config.toml
n_layer = 14
d_model = 160
vocab_size = 8192
norm = "layernorm"
positions = "learned"
qk_norm = false
attn_scale = 0.177
parallel_block = false
decay_shape = "sqrt"
steps = 2212
Each number is 128 + 32 x the weight over its row's rms, rounded and kept within 0 to 255. Layers, rows and columns count from 0. Numbers have three digits each. The size before them is the row's rms in percent of the matrix's.

# layer 11 attention value, 160x160, rms 0.237, rows 6-60, columns 0-79
067:188144107175133178121100131058111135100135197164115113126200104133181120119147136133180095072126115166099129078123164150047113128138162063147121118248136065173073139093127106146069161128147142158144138106087147105141157134099130110099158143
086:114116166119116148184106131109130147132124105148141092132122140146122134161138189148142130151149148092191122106167123111054089133173077163156124147160160113162125156135151186093155119174165174165051063098121124068091123094124140088160142132
066:144180114142119086115126092120184068128146095129140099100104070131107130120126097130161130135153136055097170169146103156203138204121088157136131095116076071141176168142123141088087117131134119088142079131185140151094125136143132144163118137
063:126122103150088124107118102120147169124097144094148173086114101134125121156166145182139120146111100112080144184118090101136128167172164090119123136067160088124103103136178159174144106075090154136218081146097134177097091110174086110096121119
062:107144125121175104135153093140129103124118124123122140111181102142134131174121161141108105145116090158112134131123102122174085105135107113125043079136136186163176174122118170093136124103100078131114136127079154057152170143074123145053125171
065:119099118158130144142137119140134163105178106116184139161113123094157132134162107120123150127080135074154094113163110164072114137133082105095125175148153094058095120134094140130147141085159117108077110063126126124097117113174174180114143109
064:106139111137161148151133165153141123081097151134194143117130156127188111104152102099098145145078127131150115123139139102097177193138123143098107063145123099131125119186119154113151176061171092131151119098161150102168164090123130122130178082
061:145115132097134149171139127113126107100088111141087152142102158126119099106209128111084188105147145108104102106167137137138074114137171088076109112180031089124161125153130121078150122120091200130167125143088130136150175127182120128109186159
060:137148170165103125093136157130159134115125063102156129075168102143186134129113131162110129041168126071202144123124158162170138122130108105134096106183115158084180161130136210088135116153138105149119154090132072122135146104166135152115119159
067:105180155150077151111160174120132151133100162110127179172158101177098163080158110141095119089137128147164174154109103127121167121133112057061156133118147109061119120124113139119169097156155138161134117143163079098131163125100142118156136133
066:093110186156088097163143146150154128120142102144139127211153122103117157085183136092122143104162112128160108133192180119075103175162139123145166123191157101183147145093113172109116128102158101119114132086097185089088146118143137092171166152
067:175102146168142142161099102128136123187161130156180104108206173102159147103115142153109223091089086136164103141139155168186102124142117162181093122132087141120138089117181116149129127171119111121072126112128105086172141131096108110127153163
066:139142149155121166108118097149124118071126138137128137163115128178155135136137182119125196137125052098142104164123153169107111114214123138101111111135156193117133088193137130163139171177103092151088116113096153088088100113119187114088189151
062:112100173122133110150135167116114122179179091133127146085147125111137083127144130157093147104083075117128170096104119137098131085155142108120162101161154139136128117087143136167127089077096132145146108134128023115115137135117142118108075059
075:123110109169139154104151181126075111161049194110086134127062102155114119134153110114133132149095141146108117096122153119184102142146182084163121131111142116072202089171144121115129155146129134093164118161119089141160118162141077176068120132
062:136138159070176186063143089099105086091088188083128142114106092093131169136123092133122160157094096135096101083164122169178118111087119102222090149104104147101155165189059121077125107167138079105131156165159092183113108150137108144178126117
062:096155129132152134058123095113104118106138117103110170021172067133085127073158085094123116103132060129167119161139093101155120149117130057139111127116158143115073093166202131174134147080108104136140145102107112105133089135172109193122086159
062:075197101082097085121159136122113132177099140111088108107163119160109124085156129173065127148135122156126154144076157155118155094089165134112122143104115192123147077104132087101100189146127089156191133109108147129173146149142151131077148145
068:082105133152115085128095191091141163144101122161136184062140109133171146107157077118119097106091168099116103112079111166141095159221157133065138129151113121110123089094128126075123138133091059123180140134118039201117116140137128099115110158
077:106216114112140135091090171117082119120100130113148135140125158133084134113102131101114119096142053171107154139124126136180147102062205130179121119077078147080126134132134142098145168134093130167182148087167066142122101193149076109088123108
063:106095157152132169058088132146096184116143142092119126150133158123074145162145089145132134179093155187116067166121137114144119123038143142102162141139060113152132116151134121166136119131133174124153078117147088159141115178140140139136157096
064:103126154137114135098066176144135122108107122144095204113131107085109157079149105182147142184120161121106161079187153162121168120141124126111133098117101133112097120168121096165163120104083137074130164126116135065158129142142135117066146141
063:094097097169154136163157162128105126085217118139179167097182131150121115138091092127163203142127120089186161118139110169099094083098126111170151168103131105068094105093087083209081104104102135159078116096096126068177182151117114126144147203
060:082136109129119123118144100091088178158120172161133132087107164096185110073179115120157137179134151163141123158164093108119139060156078139148140109108165133146189156103108160088158092108105114121136157107190134128123073160123134139142146110
062:127177106158101161192081147117151081149112113184095147123152110067076116119108194109143155091090081144117164137195118106097137135101152144171140002101078098095120083117180106133141071159124108124148166143154076211130191117127133101079146129
068:094160138155149136108144107136154158102145130151083161106173130136122113093142143070098141120154114085069168171129166124102096088119061124108174127123147113084109148109145154115090158073115181082142100090118110143134194081110116125136154083
102:151117120086171166122158153109148114113107123101083119169144121154124092176127125144178139131130132140138102169088139085131125094110068091107072145096056148132157120122117195086150155128132075102140152145125237089186191124107210180095113091
081:171129159127169184148088167064109100092086129157122169112164108131127150103176098167136132115133118125167104122102128122125174181153110121110091074143109099136144166110147160119183156130173121127155133130124200147100176152084184156108061100
078:130165094139122093125105170130138105171156093103092137132133109136090118110131104188173140143119104145113112079124162118191102126103162087084178087135158142120100115149137129101206114145149099139138108090180122116102161159038129108159108161
088:161091074068100138148170152094122167154087115135109087186181098144133103168186090095131128151170095077102166144101155113159091149155107112152092111131101132151091160112100119090114169125109076070115198125164202095151103129114158134159102151
082:127138114154144146142130178089156104068096148131148156096089117129103089081160142094132098108144171134115133133146120132115075120179130120132188139118180128128095209149126158148106097139166087168118126115071106121158057136149069144139121118
081:164112083117141101104233158146138083079097156153146107149121198154091090131156105140144134183143141115141109186122125047100179137075120080107111137159131105139131146137105095129130139112127109092142144117145146105119145172113109137117156092
077:107135146098151147094106118133173187147124168134163186102232080093159119161088068134163143116117110170065162062139144157169067094167105082128126146071095093142105119135125131132096115096159128065125109166118125102178159114079141112174073067
079:136174135148094208120162090141152153176193125150171151111165163201153131078154133071186193097124099132091103124131126066066129117091132148082134117111112116090134092068099107151139094163105136128123108109172086114078121123204123096192150104
074:126151164112138154086083091112135173089193130160127202156131157056133134133161174179104105126110147079143183125184183183110148113141146128122168089134147121132090100164127134136116107120072104115096069172109117151130057102108136116139121110
080:092129146137132165082108139154128095140179153115122179163180126048096135156177128177109088131110121119115135100137093145104118113088167137133148039132145123087111186078060106138108116097137067099102102080152072187134145158154102129118164066
075:147126089111093136139112162116147128113136112099122090103155127178105119149047184170127094122153097131159149167142121077165174127146112143129131106107099172123185075134152112106178145113134114115094118113174051147131125163071180052142115147
076:184114094144190158148138110116168141075117083169059137133153095117147116085116094101111092108109096134115158137037140071142123196102111166173093133131142124111126121161139152135140082120174137115079101134113135112150109151089173172146138132
082:106173126126111168127141142143104106131141131172121068140134151153143104116129151162100135141115083134118141150165091147103140125065130112123060169117158078130145137154094148181180210132129101131117183122159188103155126169144146102127145103
081:112125123071104136150201075191117122180122190138126119096101087162098121160120178137092135172159078058098064139110153111169131123087111122127144139132104153126137192145130156191118092120110172085071112141135095084097137158149135145114082171
077:124119167139140119131098082150110163170130157159158126127163131045134122133127082143117144132082105147091130078142048172171051136143168173171175117129139142166102065112111101147113181133133089135117139117179105193120052149156088049119098096
075:135048129190157117133128116145120137087154081100134089115133141092123114102103115106125088125153157124134134104126127162076154206067128108120172133140150146136122149083056127102115104158049118104172067167079087133137114097141108087126084137
078:158134141127104114136170123177109142203128087174139130141168156173136150138107143120136132142084136062134101116108081094133095078129124145096162119155078140151137129123076102114148142134140139133104111113115094104139150172147128105112148124
078:166101102130125108162084152114131097112123060125122138189137167135175117153196138164133128141130156134154116109099130131132091164137139183201086145073078110133083133103139151146160185107074112141071123171107024118122062104105137122102058148
079:112088099091107111175139147134094048134206137180137168141138117146170104096091079108162144137073163135130120130139096170107124132100154198175118124129088083120087160077111157076136114125149111103129108108120074094110096103177167115140128114
086:093098159153095123080089165069148129178117132169063148099162096111144112141117080103121152136084104182143143088159099158094094168155165102105119112121129125134060096140092098183105136149159158167102098131139034121094136132098111115157095153
080:165133172117159147116101104150122232134163082145121114117127121120101137104162087153128122193165105135076137143132141122136158142193110089096189149141062126114173155094086080135129108097075124096069103070106133149101136130073095119189146123
082:148072152158132098136126150119081112109176125156077086098178159174112113107163110154138100151077107106104043113118169101077125163152164074117102140198119176132186112131124143120142121121116157117101108066128161085156135158124168130099186198
078:103184152104094058095138172142121114164127174186122155126117079128198177142123093192114127219120150078125157137114130156152111153215128105116122117131119137080111118095098180159137133107104134125187117137141071124108120146118141121095133137
077:062074114177193124120180167103098101135135101137128055129147108155200110138136159144138144096078141133095111220116108108158162161095045069122116144134080138144136151109127128148124145125180128121050160123166167111103135111169176131187061133
076:102137121115074160121169114118156092060130152102095137106082125152132203128174190075101149133115087134163122109152151097106146146130175230135143106089113106121123118119171120133098099168111122172120153115106074114092080148164141128069096172
069:164166146131174125126087109130124096153162149097096130074131169145132137192169094125162183160088112047116118140085128121162117089157141102194086097106146065179141137155104100091138138123148156068102109143117170089142186144133167174110139113
078:161098178112131098153112180106195148101115153111156118096097113125137126156163133167095068131075138128145096114109093105144100142137094141139121178086128138120078178065167171164140151159221176149104069125083184217100098108105101145196121132
081:198101174147153103155165084144123117153111131192055160135158189147100127134137085089134167162139117141144147153123147138108177132084095136185160160147109128118112116064142134119109114103094099153168081145119145147071136137133185129116116095
076:180124125152083122102124106133165120187113105171106044133077137111166140202054098140123100148183152105159119159107099111171178120101093188147083121167071122163148075155152108099145101112094121078137109115134180124132157121119132133170078113
# layer 11 attention output (transposed), 160x160, rms 0.21, rows 6-59, columns 0-79
075:076155153100124026179117080132144138162159102122115144154123090164078084158099118082096102155128138134136136170145102096177102125095131124131165123097126155079123123143155150079159164118131088152107141105069120171094114218142188029120132126
088:124135144138173107147129058174155149119158114121122122141124112075135113080134099168101122142193190146079156120061100154129167118106157111125181200142154140173168134133124157190134104102122078181169141149102125128156144015124143080108141080
077:107092101118197144099116162169156156155120073140107098130130087167145120120106183145103134109160108118145082094114181098078136108169114160109157151113149166087127147142131119117189179119168087152094138044099054143154144002120116107134106146
076:182142116119152146143100140098100164141099138126116139130060138120115109117109089155084108117061138095147101093116128174151079066122138091108178141137127175101164140169077071104140170084101039193138230130184077157159089147139143169139111119
066:128118132098115149133092170112092158135094118117111108110129131167089105127110079097075156059120117067163171169157124100133140151116132147151157154115098124093123083111144122142162125190160237083099145139139175177086097215073150126118147098
071:159165137091133094139136079173127110141113152025077131129193101108109162103137153141130172139145124188145150106091107120137132099154143145095092076105148156137161180144185109137129078160110127148142173177138118118132114007144105121175187151
077:169124140060107107122112082116102205088173126100100165134151112144108129156093114122108114147133119107133131130110109106127099098148114130081135163119120113103125134077136097131098160159109154071092164151145099228139131107138095170116119147
075:131171110069111143144127125095160140146142160138155077110175039131126119108069147086148111117112121142145082155104126149123131146138123110170116091144194108169156125078088076087101140046124053105094205144114118134129091197103173146125104100
076:132065103135157149075123133123120124154099120115123132161138145180060175048136118143075103129132153127094127129161146029098134135149083100077151153090088127120075084109098076127107112107127139117111103141132129107124127000092145106130105157
071:197139117087169094114086134110065107145133144104069135122082120135098151105153125077094116128143146170098136088122166130171099128109157133100080132159051122098113156106057122182087164122142103116123091125108113161130097160160098116085123131
073:118139069151116146079096093131113115116168146089143161084111113099141086124106099119118109136165185169057197197131118165125170085123133134101151141013099136168157120172105102174187123105146150140107045161130134118166142068100074123153066135
067:064153146130109082066173153114146145113147139112101102125082105159172116143121166073170110185208133111106148143125074087038184143120155075091193180135153139144151156130110142126138102101147114132155108108136209118123073106133154197159151138
079:121161126116131125098161137135085143123131120091090183116165109106085113077155097110134089155191212083080124124107127119095138107139103080129137105163134153134132100096128109116104056038126157098142108106144139103133170173139129093167129114
069:112150143124145135093132131120124150097098107182112184173066131089127118149085140120170152111049169185142136134146135098191102145172129136097128144083136057142068216107102129075108150156079140095161159193101133133159064153095117173121144170
084:154080158103117111080121143143080157147162141160152126060132143124058161137065119136141069081080097113167151131108159154141114095085116064086143101179076100103120145198164126112127179151168103121151159146120158129090074101093148121140117067
081:125130078118108101142145153163121137172170093133097102134153102160105182198159112166191094096084132136156130149108128141100050119125109098111138136180150097122132082117192092095110206116140178102152117114130154176116133063153132148119116142
073:114145158186097141129081081076118083134106073113109136160105187129143147145117135131164128136059096090157136139118178159144097130159142231127116068132075157107193232125098076088126137124125088120124165113145146164138136142170098109136159110
075:115094126176143186138117115091117105122150089163133140120093175128114153107114099057237069113159068117115141093119138061148128165133107105123109115100095128058158107151127125099110121134142158126074135135168103120125145164067165154143109122
076:156135136124097112145144051138137119121144106107147098156085138162156170240099183156168159129101101073189139090136232124149101117116098139146116127111149112097073123146108068094113146132169179134096141157137131053103119165102159132078089144
082:182132135143148163134163131141093108122150096150106154124097132129122202139109107122190087120122069132141104137137089150130080142103138130136128098163113130123185116144081141116063096115112089142130129119123167161142106255127178076127112126
077:119134098096118088152154146109180064157108137146145143106125122096143118095114194150122110083159140103138156105116115110142118114149104123069113108136164096091140150144115113131105166082079083144103167129100201067149117255170120153150109154
074:171139106175102187178166084156151147141166146113109145127125124102138155185109153056075155130139142116109099125079098121114100084091105084085121159146077113144170140113106115137121135134110219138098074142148172128120079172116095120166112172
072:118126173151090129075174094142151105163138137074119131147086147135170112077129118050064120142170182071100124196116134102121162144145133104114105124076130119181122150088153118068221090107176092113087136110095155139098134126088122083141138150
071:135177171160110119120112106129160147143133136135181095117140145094124094166110137108099167062129171145082171144115164158145091179117128183153156155136153124117149150121148146199090115122148101142105071147127154094094127164179136169151136133
072:135157083068100109089146158131088174152182042134132125132166152129125153147159131058152128137118101141126119105127053178118107128123182157114105185119124096084098158094066175124147154073223146086080131075087131109122103104118111110124123117
073:135095092100087140194151096128168147116111112076129132097061071143103045143158089136130113096145124108143092117180129139091110192098138213077109080108157092177080154072128133152140116104161117145140184080128101148129126130150122084166081139
103:159115127155143078130151142113118128131187184093132173117104097113146117117174071121155193085157132137145112144098099143113112143089139087110153139161117159164133167103114135087068157051142118095145137214079131145115104255114123146152082187
085:168109106106099128113106114170165110155181115096092106120136090127117100182121142113134140108080139171139143136100108167182126172124150126101119104123101117174153178165082123137128140139122147209098137086132140083191136143184133095166155190
083:122105194230036124124156105119151149089175137134095135127142170098068103123117072105095171136161105113155103128119132152136155138096130177143112216096110133173187127170155153144087112132090109133077141109136124139158125090176130133120181123
093:185126096171126077118135139136120118135109121110134172135084153125087137142175117124078162131099128142157116124136110177142119095162108076089145129169072151127185176108161166137107134125131119195093122164134162181105128067183122137118121196
084:164150127102071187084211137152079143158109192150118090151142130087147132125104134146154102185140081156118111156122132113082209095155114176136134059102105158167178172113104102096184107144128116105145118078133130170117069054096140095141119053
089:170128165139152115145141110126128097191097167164088201117153120158122151185065213125112147155065084156173145139124090151080106160144158094118172139150100175096124147126180093120095149116115068182101153152090160139114139175133164167155078150
082:117158124145110118132088148127113157061150090060102133131151208143140187054095094100102162118074130096075141158142095138098124121134128140083064134212126131141097163060109148107081109069137129116185184122155111113127116171104099092123165103
080:118135106120115176163137129110123140125105135155123125120098066143135167152117143151166108208139107056117103138088129110101202099153125080153107154158158129109099068093183152136153110130103104087160113126121089143113119151117157142064097154
076:146171130143134179085115079175133127124076093114121095018117053175159095089097094103100113148107140122148133148143097093167134127110111052121176172101124135155120139137163131116173110085122084087102126151124109105120080144101080092163113079
088:144133117142090145066088066146112070164124116190120128136150154199123162120114079160150089116168049117136104121121190088088131165151092102090112148126096121163078084096127136143154157183127130125125180115162103130108124079088133121100102099
080:172087147114132136132078141177177094140100174081137123210074127214128154092187145117175125137158102162197128091149124209151090082093111181123115104142114087154122127144158114157164124147155103128118120102160116111133112173111152148096131079
083:180152109092093102190177135067132132145142122115122075118152129105133049155089164159135143068117092062140150150168078160133166164083214133076117116160168122187099180122156137169126107109075145158179114132124137134161169176109162062122139124
088:123145162139145088130189138094165110104137104196116119137107079109182092220139143160180074162106114131120130106173167143096135126099112088152227126136161069099130100059115147136050089105097169134151078133120182144146106130099154128134105165
085:166071114160162114124093084111125147133131112165132163163200115100109161127123138122143106108164123125150120131127124169125061112130119139118182122167129099086186161216130174153100204121133141146166125146104117109105112185072182128074101172
079:066153115116072172145122117100168121166119094116152054090137184182115081116113145130093160110125172078089130101144152155111107090080134094160164124182160091074109097145162111138166079126125091143145176105154135075124106153127121113117108151
081:104147105150095096157145091156111136096090160161116181090140106134103177092075124169169074069144150109097157169158095133144123125085182078132103190135114164119146041185158130127137188083125132171086090168124125085135097068165139103168195107
084:123122108136140146107147154143125159139094125135121066147128147133116140136131126158070150126137137203150101129146107137110124114142096078181126129149122162144136085122181213139148112201138155160147130129188154099118175240108095114084082118
084:152113097014149131058178144144198063100143175115070099110103139175115100109110073085078109099128144121156157096155101117131148136139158106096124150134163195088183149134112158169125105075177141089136112116199127107166135110139134136065164085
087:109120109141103156104127091090108103105094101152101111110221180154112080107154136134140098123150109158049145163105104110155145111124131110176109134155212083142116122153139164143102145088191162086107152156083182141114154125103122057099121124
092:131093088109126182156166098115130113114092149074130075111100255152142151078146152130099116118114130094134160153142159162098090127093135176087068138075104150110186107104113150064153110148147205126100125126138106165109092127088109003142117102
081:114150147103099121130093137120142137139125109082131103180113120120077154109145110168063094169123134139164192105151112136130126073156198058148086041069114177110153169141151091152106132091112107150203113198118137072146153140170127115096120127
087:103143146165148074179120045163209108111169119133074105135168144106128132123143152117109144159145120088132120164156113157151095164127117085119130103088131154139098142080157146115150128151119121092122078084104145193106136198168148119094167115
088:148147130185193163103115110154091140101112058110101146172140209145103123124122091095102127136139079154094128084122142128165127087175103089140105133129148100130153157177124093142085142146122221111111104132089090120062119207137145149095111129
082:155158155140115070122082136148135122060148146124082131152133136095157142198161113129152155131112109077122151185096089167062113171160104170101119156118109182081138142202146098137088099104121146134098121134185112138186160094123117081156165067
083:101112129076148116151090128182122124120143135162101160106129071175102164139100137103074110166129129167127131156129053102094065111098154114163114149174126149112146133107079100105144100105110180044126122137101168152116185100153122133100064092
075:091064098103064186095108148094149096145091125144102158170090149106126165183092113147093123066137147104167114105181106154168170170184143117101121139144100105124073138116111129140131141112086096124160145125163181136159115139122166144102138126
080:113144047156149089108183073093183146184090159077091145091139130134124127111117115109105168140150117163105135103162096091127112094112125134099113071170105149084086071149148083136124145128167148121151108158131113105120115029130110133103122103
084:141149116122109137172093118075140137127182150171116112071096186117072084189112093183115127125077163094130121119071120101136063159056149162149151101082072152109139100134107168130130126199144141133187092163126109120117097202178169113119128131
# layer 11 attention query, 160x160, rms 0.164, rows 32-63, columns 0-79
100:102059163179140129132085171118188113100104114114123119106122150131148156147178104092154129143131084223089182062144144105166124108108052117165141131113160156114181151154069132131089115118157187158089147050118130174107159121145130150181133154
097:144082143112145102135100141126105110145095126140083199146169164142111090059168129154112136107165151162189170094088091170103137135136158096116147081072081143128084140116108150124149156088122166092154124135158080064114115083058118154112078143
098:110138151144137158078103164130096149118099108055122145136114165148167186073120140132130156106219160181109143114182167128143109154115078143128161145163156035092121151113094142129127054120098156129133180138148157135147132104104079149075143179
100:101200143107140223167138073089108147099156111094137097134140160163133168157144041080067109109096164133189091101117135166131134148126174134122109149167119137149144139098083116165150129177132101158164159129096121091202052147109080100118099132
094:132185113139111101195126113163113106120114150067135141193037169121140150111140085098147101135081119077138126098109152140098172118114152103076058124093096127089112144135162050063093128109168138135121134175127138107172139162170125120111148127
093:087123140096149074080149140139139073165111142101119089134099118178113122166133145165103072127118185174147160102112136071143071077134160097123134151117133121104125173125103138122093128082143101169134107120100167075142099138182115117163089116
092:141153116144138129089066116097091134147128131089087108150128075091156107065166123116181087159176150081111170123121181101140148165127124223099096122173108061082152092193078115118132105099107127124183113113088141107159081082082120084191129122
101:139212037119142105136128119125125081082085103128180132077069197155108112131163157061151094126099079134124103176094135129089143123113136139106100118150069117142142090135133103149133054118100149182131064150111064097124131151114129184096154126
096:147117117066111116176120168099138182120199148072124104068169125123152095164164139104138169169138164218165134130157109177145075146105164140131098106134094132108106172134076139116160108103105061210120112119129149091167180057132125113178097106
096:168128203158143124100167102131133122136123152157102138106070143117143121117145100065117133149166096120124113078121149087132123074168150118137119151165080179143149196205141145083072131088116108090092112140144132164119093135133103108075166085
100:103146138072083106093156166150111081117114128198177159168149061117147117120131058168105100133155124170088082134121108184116157136101149121084134183101130130087171079134119179057132131073109095106075109108119127173134047162100185114141154128
102:125150099071155173110134153123103169130163107145140112173114112164194168149087136062106118161112201123159092062131079100158118082115149130149136145172154083097048124172057124154165117093119100082154116097128111073167112123114156108134070143
101:113123107122168170082125133107152128163071115140105089092203039143140075119087123155161154149099126092142130146186108163140123089142117121137148176099147156103096085140213131103172099136142137115099151163184138087126124102116144104136088094
096:136056142171134084065142112133122102091091174120134134197100085176114165159085161176149105129145145145110146079139152093117120158158088131112104145171166166146140127157107188113115128136164188151120091116045148184081157077128144170150139118
090:159081146070173138090071094133125115093084139108134170138093119110107138136113181122094152132126122137108148122104118144131144097121108198133102087127156094150117148130065106147212104082154165058151159126134149175140158112077122157132143149
100:145100085106128168185136133100130181124123104136144168155047132178105089100095135101094119125128171133076166167118170168119184090161118078049132165162126137170063201088197114143153163095091145127163100169112114175131119150092144170117157142
103:113158167097109108101238091194170102072197158123114074064094172119161068052151132112128139103119113154145110119145102092103133154156136183100088051100167170115170140032124094159133140122125114085121102150127117143136092129131163139157136145
116:123131164120115086119176137168122126119155118084078149132159140141133088080136114166180114155115114137119141133087092126148078130119096091148104092111206075115110191119156165107085150188167111148090091100105115218138136103110126120129155093
103:128121196075100089104128128160110096127169147137117114193089018154121139112221136152151127134141111154134116126118143108136112130170101142125154123139170075170139155120164137159071074152071098137087115117062145103134107122157071180137090174
088:088104115136118175142127147105130139180117139199142104122121207152112095128119176135119099165137107098133151146140112088125110155100147136162118098125117096150096128075154185116108085151140152188179124173138169095134030159128203136073199206
099:111179075122123132117097176133102135146104079130097132237147147116137062149118121118106182105169144135143072064122117174140144141137218100073140132148112116136105127092099095155154117126140142123166189138131152126130154164125143124143151095
093:091174157162145113069092170128130199094149107069150121171158078144093097115117113151140182158196095190104114103113199142161100090124146141149056139148106088125074121147102116132121117121109154144110070163174130047132093164148138128146079147
097:118154183129137120088146201165166138139115082065115102153086112137106117151184105171146104152174154124083196161106113091117116127132139166043168132149138158105103132140110112180144130203136139138131112078137119087124177101140142124178172137
093:161120137077143157084093143136149168165135145068126147108073102135125104116162147082213146110131090126192085093130140132128115166117085060168154143109066089171150071106090166126099160150136143159052140181132080178121135067081143152166099120
103:121074160159156095083071120130147079156120109099166123156156082131164107142174130089149089137169128184115136143130140082113086149157066089152139153151110184215168182136085110128116156093075126168130062136114139133132084122117147173129078155
099:122061166157164161130091101125095069140097100090107136121177178125106155107091126150113109146131110157116089068195071115169140108168140138124115137138090078101102096070177065093114163130092117077137157187161150142092167190139155165111099135
092:136149109173148103059153103147117171156154178125094143163141135124120123142123096176099129096115191110187104177153095148100119150114197150076114117149066157128157070074105082128218141095123153071137161129103148074122158119050095101123138077
099:058144164140155107156164105170143137071166110136157150129100126124111139138120110131155093173120162156163117088080148149134190108122214168139091137123099096160112136114209094083092142108141167104115153116157119091151147123162162123160118135
102:068094112135149145105078140097102131204110097126103139103127202131110120153139153097120135098127116133145130102082109089146089144122119145128148169146152146154096094139199164109133145175136194137166093092156169093149148125155160086059108069
094:115132158194135214122126096114100139133131108174121163145175180150122168133177126092192157163161110164165116052128111134142103125145167109148154126101115095144091193135111129081082117140135152142153123131125078128100130113140148164132118136
103:175128097075187172080135184114125100152162161127167148100120082048155159089139113109167124115113115172108121136078112066106148134161126069165088092117159089211168120139138127144094154093177115141119119093114136127129144120190158171152215120
097:117198151089166154165132101112141130104086039089132130152164106135135125125136119142128115136119176117128171120162120120149165128136181149137061138134137142061127123137172136187120108108141120144097142151172177119170121131169155078126133094
# layer 11 attention key, 160x160, rms 0.164, rows 32-63, columns 0-79
104:085097122191122181123113142100123129081101165080138118127106182165134158090195131094123144112143092121113153116145157179165106127131115140132088184112094205161137123113089103086095137145157198131092106118118103124109128172173123164118135148
100:152113086159148136093074083163143074129076102139109156124166156156129156128111138218180142086152070205145141162159090136128135175117129087098145068092124152135122166160118136132139173114154175119183148150153113095105089120105162152083165133
101:082110133108127125121164164136110174113095124088078187116058162126184145124122139142164138196135103160121136084162136135146111064161119149125094097141111029062117180094124141113145056119122130127174134093145120156116109149087081084072175123
101:090182095070140128125169074170151173131175113136111075104117117127150150178067073161136116168122136053110126133156120118129121124125144131091161130138144182147189121075090105118126139168190091091182117077127138154177122089186102129099132081
102:131143173158089122227116095185176128094141106062135092103040159139103175133126093167148163081106155135132153161153135137109129113163126144100131168174139121132118145150152053117112126064142124102119129158182112134136159108132117132125157153
095:120080081095090085142145119135190122151105096155157087100170143116122159115098163127091064097192195177196129121123086121119114108081187065109148131110083117080173196151080141149136130133138058170106153135162152120136111097126128116199136139
104:130124140118107116116116092188031141101083133083095135097130137133125142089112151127129119137181082073124091081104153183121152151138115127147108104161098109158100141175063101174109166135080132150087127133130141136134124097137142136141103101
100:115170069153143108107190138108118151103099053200179133104079157081121222157140131125150113134102108173113138130137185112133072168160096125165128116186114121122153086183109157090131136118120117147131088130108125158098206166180148110078169109
103:116141092091065094114134088124151161138122162088125150029150113103109139131132180135088135123085151119119136187106089161119172152115123155170118099127101161126147106111100103123182084075091109147149117099129142088143129159212116079193141089
101:196173108178104134117147130070170093109128095064159150155127139158124102141116111070128132121108164130130115137154155084167119052102149111142130121091059171147228223186120093136079169118083116105137152124115073102144146167167150137110114137
108:125126116104097119098160186151135094145074142168182101148145052112131127127086174140099083133148164125097102136126137200148174113132147108132176166098108102102164066162140127112131083125093121141179169149170092125094163176126169128067148172
104:177150174117169095091095125173120167121128124149143087156128041101157150140145155087137093128085153102163113110090089078142130159100118160106151092161150084105109156111090114131085105129078114088221107148085111130118105125110137154180065133
101:119110155148172124089107110088153132149088087122132140050174075159125118117155148186122139095135107127118148147151107081143123093114081128162163148112160086155137084102161168173088079150115100143106083136142191143092095180116145147094078123
096:115087147127140093091113141192108122119119105172183104187072203143118223066082143172082190093161136114117114165124143145127142113145146181103101105084108094123079126148146159036115136182106114109088077143105133182109098093194126156125129168
091:138159120101102083091134171118107109137095131149082148132117115145124188123106167126138131096116126066123169185082124126134124143176081160072107213147172116187043155176123093172135107111088138092145165129142104120125103138167175090073137138
101:111111174107144117149104108145144135116119176156158172134101133126148134104093124065131163073131100150080158096143131103168138130127091091100091149132132167146074139105168148094075155078145145105142142191142128179114055239099151121137146115
110:102131134117123072051074126150177118073144171106092145107121152140151082155131149180139123156106113082174128084141102082116109116135163140095094150116117163161154095130125145149167150098136170117148155176120135148127131161106098154106129172
109:139099113192130158124117066156072126112162092114087116177112168113109051069135078106101125172121118158143104151147128158127127151120136133125072123065120086149094118098155169121147168171146190147130156134089140134152167244146145077137132099
101:167130114065181128105125128136047091112171167167179126165089107071118139105155112133112143163134115191158100142174127166187150109181125094111135139106132092182155195135117105141101088122075097139099122137093173152132158195143085169127074151
094:169084155111098158136104176143101192133130082187109139084083158144112111153050113133118121167124087133107138136167106068131104162067103133148163101108095075178160091118166177147186147130156156178133088172104156148138105151141178143057163133
105:141194151062144150109093192102123103120112100137077116148155144118156181210097143148144096136141094191157083155078043162129104139133161137162124079151141139127114138072140135117093121126130131133155117102138109054087087215134154156120153095
098:121115142201153080115113119121121116113143105099126130111113109109085145122145135167171139083167163136114110080122127124154078123127079137124116103159079087122135165126119090089121105157151153114066161085148122086157126162176124104099076085
102:116100148108182154138161123113180160117056122105154169120081174153092141066103135126059100108149168095105173134077135136099133140163153162110143104127099153070120128138146084105139114153141151086121110178138145124112205144154092130123154140
102:148203152107136162146057144180117119112101122104124130119071106158144168103146123116141172149102081155143106158116174158093132128078100044156189199130183078119118129096096155155168153113157061144144126141128060191116143146132113170197138108
095:118131118087145128086126177140097087161148142121169136112158122148154137128139127146141108195188126162053118176149153067157050054196132085092143158137084134201160145163081131108074185072125143069092112149143096108136100141087137112184077152
110:144111126178122065156126164098164146159071150080133143170182142081136167071092155177087146176121082145082141109123080093181145112207108133112122116104126113154101090111108089108163142160102137075155142150138186188125119118124117180126129130
092:142184042109181113145103100175174132174144230046135118189098113112117161147156086218135055076138110117172065161083155211083114108099162159129086121148121117137133133107145141193105152114122130152122060169115152107129111155114085156131144123
100:120150136162122078089122087122125106041128134158162147141109176125144123145087140087161159135116069150096088088080110131109127113074170240137112166124165121153177126156072109119152047078110096125107181097150169091157120118155155116141137127
106:077143154123108126121103061109134075102157075183100141090125169151079127163098097120128100123124083058129136134100183104186111137131150099193117159104133120174135164109148146116093106197175146173164126117132092148078152173132106117104099149
098:106152134187115134090115149113134153115147114139110158165172177145137172105092144104108122164122052133113106107089163109121197102116070077155145109079107103086118147188128077113080156196146161126135055093098102146116107087098158190106144087
112:128163140100128144112069165147170144137140156121172134172127089099149077086140090071149172104140141195121147100141135069152139077160134095172166118090094106203102124145087113145123134116152075138116097114118118149144100186183156117145104149
104:120159138078139109116120119164150101106193117079074110139153108141124149015068131156115111108127184114131131136156067142148132100069143136108065113158092192084193154134132158177139129030145131135092145114099192096167131148175148129117109115